Weights of a small GPT-style language model, trained from scratch on English Wikipedia.
Architecture: RMSNorm before each block, rotary positions, no biases in attention or MLP.
Each number is 128 + 32 x the weight over its row's rms, rounded and kept within 0 to 255. Layers, rows and columns count from 0. The size above them is the row's rms in percent of the matrix's.

# layer 4 attention query, 256x256, rms 0.0735, rows 214-255, columns 64-127
size [ 89  91  91  90 100  92  90  98  92  95  88  95  92  94  96 100  95  96  97  90  91  98  97  97  98  95  97  92  93  90  94  93  94  92  94  94  91  97  97  90  91  95]
[[188 129 151  94 101 108 137 141 104 188 131  66 139  91 142  99 118 152 148 153  90 157 116 195 156 163  81 114 146 116 141 112 168 167 127 141  93 191 135  92  89 140  86  93 150  79 130 114  77  60 102 168 124  74 212 142 122 125 131  98 108 189 103 150]
 [129 173 136 178 144  94 170 142 121 168 162 166  94 210 187 146 125 143 122 114 116  69 136 100  95 119 130  58 123 137 193 157 153 117 105 149 182 184  97  80 130 132 118 151 100 147 159 122 111 164 166 143 119 123 100 120  50 100 190 116 131 126  58 135]
 [138  86  47 114 135  49 106 106 123 127 122  91 126 142 121 137 108 129 218 125 105  89 134 153 164  78  86  45 160 142 132 114 163 148 217 149 165 199 136 147  78 115 172 170 175 155 106 113 142 140 154 137 145  70 134 170 100 149 201 118 138  96 131  93]
 [150 116  79 137 173 124 108 157 160 180 150 240 124 146 120 123 109 169 105 116 130 129 141  94 115 154 121 113 136  75 181  74 138 161 131 155 148 148 145 166  91  73  73 110 129 166 137 119 123 140 164 172 136 159 194 140  97 136  95 115 157  75 231 122]
 [127  88 113 161 115  87 143  99 196 172  82 145 131 163 134  96 141 113 144  53 131  90 195 145 130 191 149 156 104 117  99 135 111 125 174 101  94 146 154 147 153 154  92  80 124  77 121 110 148 148 138 112 116  58 119 112 107 168  86 128 129 114 148  90]
 [158 112 175 114 157 124 105 106  27  76 103  86 106 148 145 134 134 120 141 129  97 126 127  82 144 157 148 151 174 225 136  97 121 108 163 130 148  64 159 126 126 143 130 135 147 127 135  66 107 129 117 109 153 125  84 194 198  99 142 122 135  78 167 100]
 [136 108 141 126  76 175 127 174  68 149 154 115 120 109 118 187 156 130 121 127 102  94 140 113 196 140 152  90 108 122  98  55 144 154 158 144 141 140 178 149 158 106  78  91  96 119 136 156  56 140 124 114 133  95 126 147 100 154 119 111 141 166  70 119]
 [107 140 145  98 162 147 129 138 131 136 129 127 156 137  47 135 104 132 157 138 173  76 150 155 206 138 156 120 132  92  98 205 143 111 157 134 130 130  79  92 116 102 134 161 101 117 122 124 119  75  71 119 165 134 184 110 133 127  88 128 139 121 132 147]
 [113 137  71 129 129 130 100 143 120 117 132  95 112  90 131 153 147 124 123 108 144  83  95 146  58 111  69 120 130 112 139 155 135 115  92 164 120 142 178 140 129 172 133 137 127 173 118  81 148  72 200  97 154 198  94 148 198 119  84 140 118 125 144  98]
 [121  98 150 145 128 161  55 130  58 122 184 147 117 154 107 106 145  76 128 126 196 137  92 173  88 122 120 151 159 160 100 118 162 131 115 160 142 110 171  85 125 180  96 111 124 107 158 126 126 190 122 154 104 112 217  68 141 110 105 135 104 110 135 127]
 [117 137 104  77  42  96 131 142 125  73 114 107 163 166  68 153 175 191 162 102 121 135  84 132 111 173  92 165  96 182 121 134 114  81 129 185 101 115 117 143 174  80  23 174 128  98 108 170 106 109 142  95 116  67 161 130  84 140 136 104 123 162  86  91]
 [ 82  87 134 141 180  91  98 127  94 148 103 141  75 117  79 152 127 108 138 118  74  53  98 149 134 110 129 155  97 144 140 148 112 129  78 135 160 120 134 160 183 131  96 110 102 110 143 105 181  74 158 105 115 154 151 119 132 118 107  80 121 168 151 129]
 [107 135 148  69 115 159 139 119 139 152  98 134 115 130 104 149 216  70 132 131 161 131 139 128 141 193 116 139 134  55  41 151 123 127  93 205 158 157 145 178 179 164  92 159 166 145 120 142  89 126 141 114 121 138 163 113 171 182  73 143 191  70 149 146]
 [135  89 151 120 115 126 129  76 151 164 135 101 154 132 126 190 106 108  96 115 137 119  68 194 205  77 128 109 145 104 120 156  95  72 134 112 119 180 112 118  90 153 196 105 165 130 121 146 126 126 137  88 155 224 103 154 126 134 114 172 134 152 179 136]
 [165 200  90 129 104  86 116  76 134 146 147  69 212 135 109 153  80  88 115 109 110 110 155 110  89 144 159  61  89  65 160 128 162 106 169  38 152 134 122  85 163 170 161  94 135  79 136 141 126 149  63 139  90 218  70  68 108  80 101  93 105  99 126 109]
 [122  79 114 128 159 104 132 162 207 150 151 140 207 173 176 115 165 106 147 122 110 140 113  92 160 171 154 161 118  67 147  87  89 132 136 114 110 142 141 145 114 122 166 112 129 119 171 125  90  59 113  87 100 136  84  94 110 161 147 161 136 104 145 145]
 [137  65 193 103 118 100  97  97 104 132 137  79 130 140  90 146 100 227 163 133 160 108  97 137  92 173 108 108 166  88 129 122 133 109 133 169 112 157 135 128  79 100 102  32 177 144 185 127 153 161 166 142  85 105 100 104 161 158  70 193  95 117 139 142]
 [113 104 135 139 153  71  83  93  81 168 113  72 102 105 102 112  58 174  81 129 120 115 144 129  73 112 143 104 121 110 142 148 148 150 158 181 134 115 126 173 109 137 161 120 110 115 170 109  86  61  97  99  77 161 169 175 174 111 119 167 144 190  89 147]
 [159 150 164 149 152 187 132  83 157  81 208  92 158 117 118 172 125 111 243 154 168 141  96  68 102 144 117 147 113 135 159 156 105 158 143 157 129 109 160  89 122 107 119 166 104 121  96  95 124 138 111 154 152 182 112 148  83 133  97 132  70 154 168 181]
 [ 74 122  96 135 121  93  93 125 136 157 103 112 154 175  98 126 153 105 192 137 122 137 130 119 107  98 111 114 197 151 113  88 185  72  89 120 159 142 132 127  96 103 112  94 129 175 131 135 172  83 152 109 158 148 123 192 136 112  94 129 188 147 128 126]
 [117 138 115 123 114 144 149 131 133 132 125 104 133  74 158 138 129 140 129 158 143 175  93  72 150 121 155  75 176 143 105 153 140  75 124 166 166 149 168 207 120 160 151 183 142 103 152  98 144 111 126 100 149 173 108 111 143 120 127  69 156 138 111  68]
 [184 119 144  98 157 106 112 140 141 154 183 126 124  72  77 133 167 154 175 129  90 147 142 141  83 100 125 129 123 165 120  88 109 190 168 129 142  75  80 113 119  64  77 151 149 151 142 108 137 173  97 111  95 187 128 129 144 145 117 128 106 118 136 172]
 [ 98 166 137 129  86 139 165  47 108  83 149 171 131 103 116  90 150 105  90 153  94 110 144 119 171 131 127 122  79 193 153 148 126 125 180 131 146 102 121 108 141  94 100 131 147 125 123  70 148 159 200 154 113 136  82 173  64  83 140 156  83  77 129 121]
 [199 114 120 102 104  79 163 159 155  51 158 118 129 150 124 103 154  96 161 104 161 133 171 148 136 132 102 116 105 160 131 119 132 132 130 103 179 169 114 148 125 198 161 105 114 200 120 128 130 181 151 158 177 125  72 148 121 129 136 174 115 101 137  73]
 [141 129  86  98 170  87 122 210 123  84 140 155 134 107  94 148 133 219 148  71 175 147 115 146 166 111 129 119 149 161  76  94 143 119 140 117 177  90 164 134  67  97 162  78 131 100 120 148 131 158 111 123 152  72  85 202 137 118 145 156 131 149 145  94]
 [ 90 101 105 139 146 152 134 121 116 168  90 123 164 100 215  88 147 107 150 112 111  66  81 141 115 131 145 109 116 109 163 168 129  96  96 131 167  89 144 128  93 117  89 117 151 133 150  88  56 129 125 135 117  93 164 107  98 128  70 108 116 149 111 169]
 [125 171  97 176 145  88 139 141 143  81 108 171 108 122 162 160 140  97  93 146 119 126 121 112 153 113 131  71 110 123  89 184 134 110 139 118 105 106 100 121 115  87 104  85 138  99 126  68  80 136 154 151  80 114 122 112 147 110 216  53 159 153 181 131]
 [113 101  96  64  71 186 115 143 142 112 117 125 171 114 140 120 116 103 128  73 150 161 143  93 107 128 175 145 135 199 110 194  96 132  86  93  95 118 134 109 144 171 115 123  82 133 112 159 137 154 140 106 140  96 174 125  69 157 139 163 152  73 191 127]
 [171 154 116 149 113 108 109  75 149 136  98 160 130 155 134 162 101  72 160 132  98 195 122  83 109 114 202 110 101 214 147 117 102  72 165 157 116 196 124 129 159 120  81 126 136 166  94 112 116 106 142 139 101 165  70 123 194 108 158 157 156 157 113 101]
 [152 127  71 102 135 178 137  97  98 148 141 136 135 120  89 129 166  82 127 110 109 153 121 192  99  80 133  48 127 130  91 109 145 136 155 135 142  91 163  95 103 137 137 155 103 164 151  95 111 102 141 138 122 140 197 137 136 144 170  94  92 161 162 111]
 [112 161 115 123  90 109  87 148 155 166 161 139  63 116 158 151  75 161  92 159  83 140 111 177 139 113 155 114 124  93 109 103 147 140 218 125 131 133 203 155  94 107 137 152  59 169 134 153  74  83 116 124 149 115 121 134 157 172 112 130  98 115 136  98]
 [159  76 129 100  99 175 117 125 129 159 121 139 114  99 167 155  77 144 137 131 173 119 118 117 125 156  99  87 105 122 140 149 105  97 188 134 116 148 156 116 186 115 162 189 126 122 139 111 168 181 114  57 124 190 109 170 105 133 115  73  95 166 141  99]
 [143 134 141 142 180  57 123 103 106 114 121  83 118  75 162  90 168 101 103 136 121 103 160  88 109 111  90 120 118  92 114 180 124 154 182  82 132  93 120 110 143 157 113 138 128 105 186 128 180  86 150 108 111 200 122  60 176  95 111  88 128 120 136 120]
 [134 134 117 183  90 149 154 147 106 133 121 112 185  80 112 142  96 158 196 136 128 108 182 124 142 103  91 193 116 120 117  72 194 126 131  84 119 165  97 105 139 188 118 109 113 192 132  92 115 129 170 117 122 150 159 149 158 107 137 104 173 110 145  47]
 [142 115 133 130 131 138 142 132 123  96 144 116 102  92 146 103 146 144 110 114 140 126 133 131 142  72 102 129 125  57  76  95 123  62 104 104  88 102  97 152 119  11 153 160 131 206  72 203 135 157 151 133 168 109 126 127 130 124 177 118 144 166 138 128]
 [105  57 149  60 135 118  61 151 117  91  96 117 116 136 126 123  85 103 133 127 146  61 139 153  93 170 133 110 143 130 121 124 119  82 141 119 127 123 117 106 158 176 180 100  65 163 116 120 136 130 156 137 127 162 129 165 136 122 121 110 152 117 100 102]
 [135 117 161 106  99  84 166 121 105  88 131 152 173 112 112 162 149 112  92 164 111 164 187 171 137  90  90 112 123 191 110 107 132  86  99  87 134 129 137 158  85 116 128 144 132 194  94 168  87 144  90 147 112 162 111  32 135 185 117 127 180 134 126 121]
 [141 162 153 116 125 100 104 106 166 138 149  94  71 125 130 157 127 176  85 167 154 166  97 137 128 186 195  98 133 155 150 121 146 153 131 104 199 152 119 113 128  96 186 146 164 140 110 113  85 166 157 116 111 111  98 173 117 125 124 189 171 148 152 134]
 [168 109 127 167 145 205 161 113 124 164  99  66 152  77 186  95 176 201 111 138 117 123 158 148 132  84 175 122 147 127 164 155 128 129  81 194 134 144 139 131 165  87  71 170 160 146 126 179 177 146 150 163 140  50 173 105 119 141 187 118 148  70 141 171]
 [137 149  83 110 134 155 105 155  99 148 126 112 145 166 129 150 135 167 167 114  80 102  97 111 129  97  87 149 156 151 124 148 101 191 122 127 143  96 132  85  96 179 209 139 132 139 119 122 130 122 113 146  93 166 197 122 112 132 124 150 141  78 162 151]
 [109 105 147 114 158 131 168 188  93 194 145 136 116 117  79  81 145  99  86 102 101 100  99  78 147 124 155 150 125 139 166 111 111 114  37 126 168 168 146 108  87 116  94 153 100 120 160 122 162  82 113  94 162 147 155 141 128  75 140 138  89 191 121 142]
 [112  86  96 163 106 147 169 126  88 133 135 123 142 144 119 119 175 121 113 160 141 157 142 154 141 164 119 147 151  81 120 134 142 126 118 131 143 109 102  37  78 118 116 160 137 200 134  90 168 104 123  97 140 130  77 106 177 118 108 123 155 165  80 120]]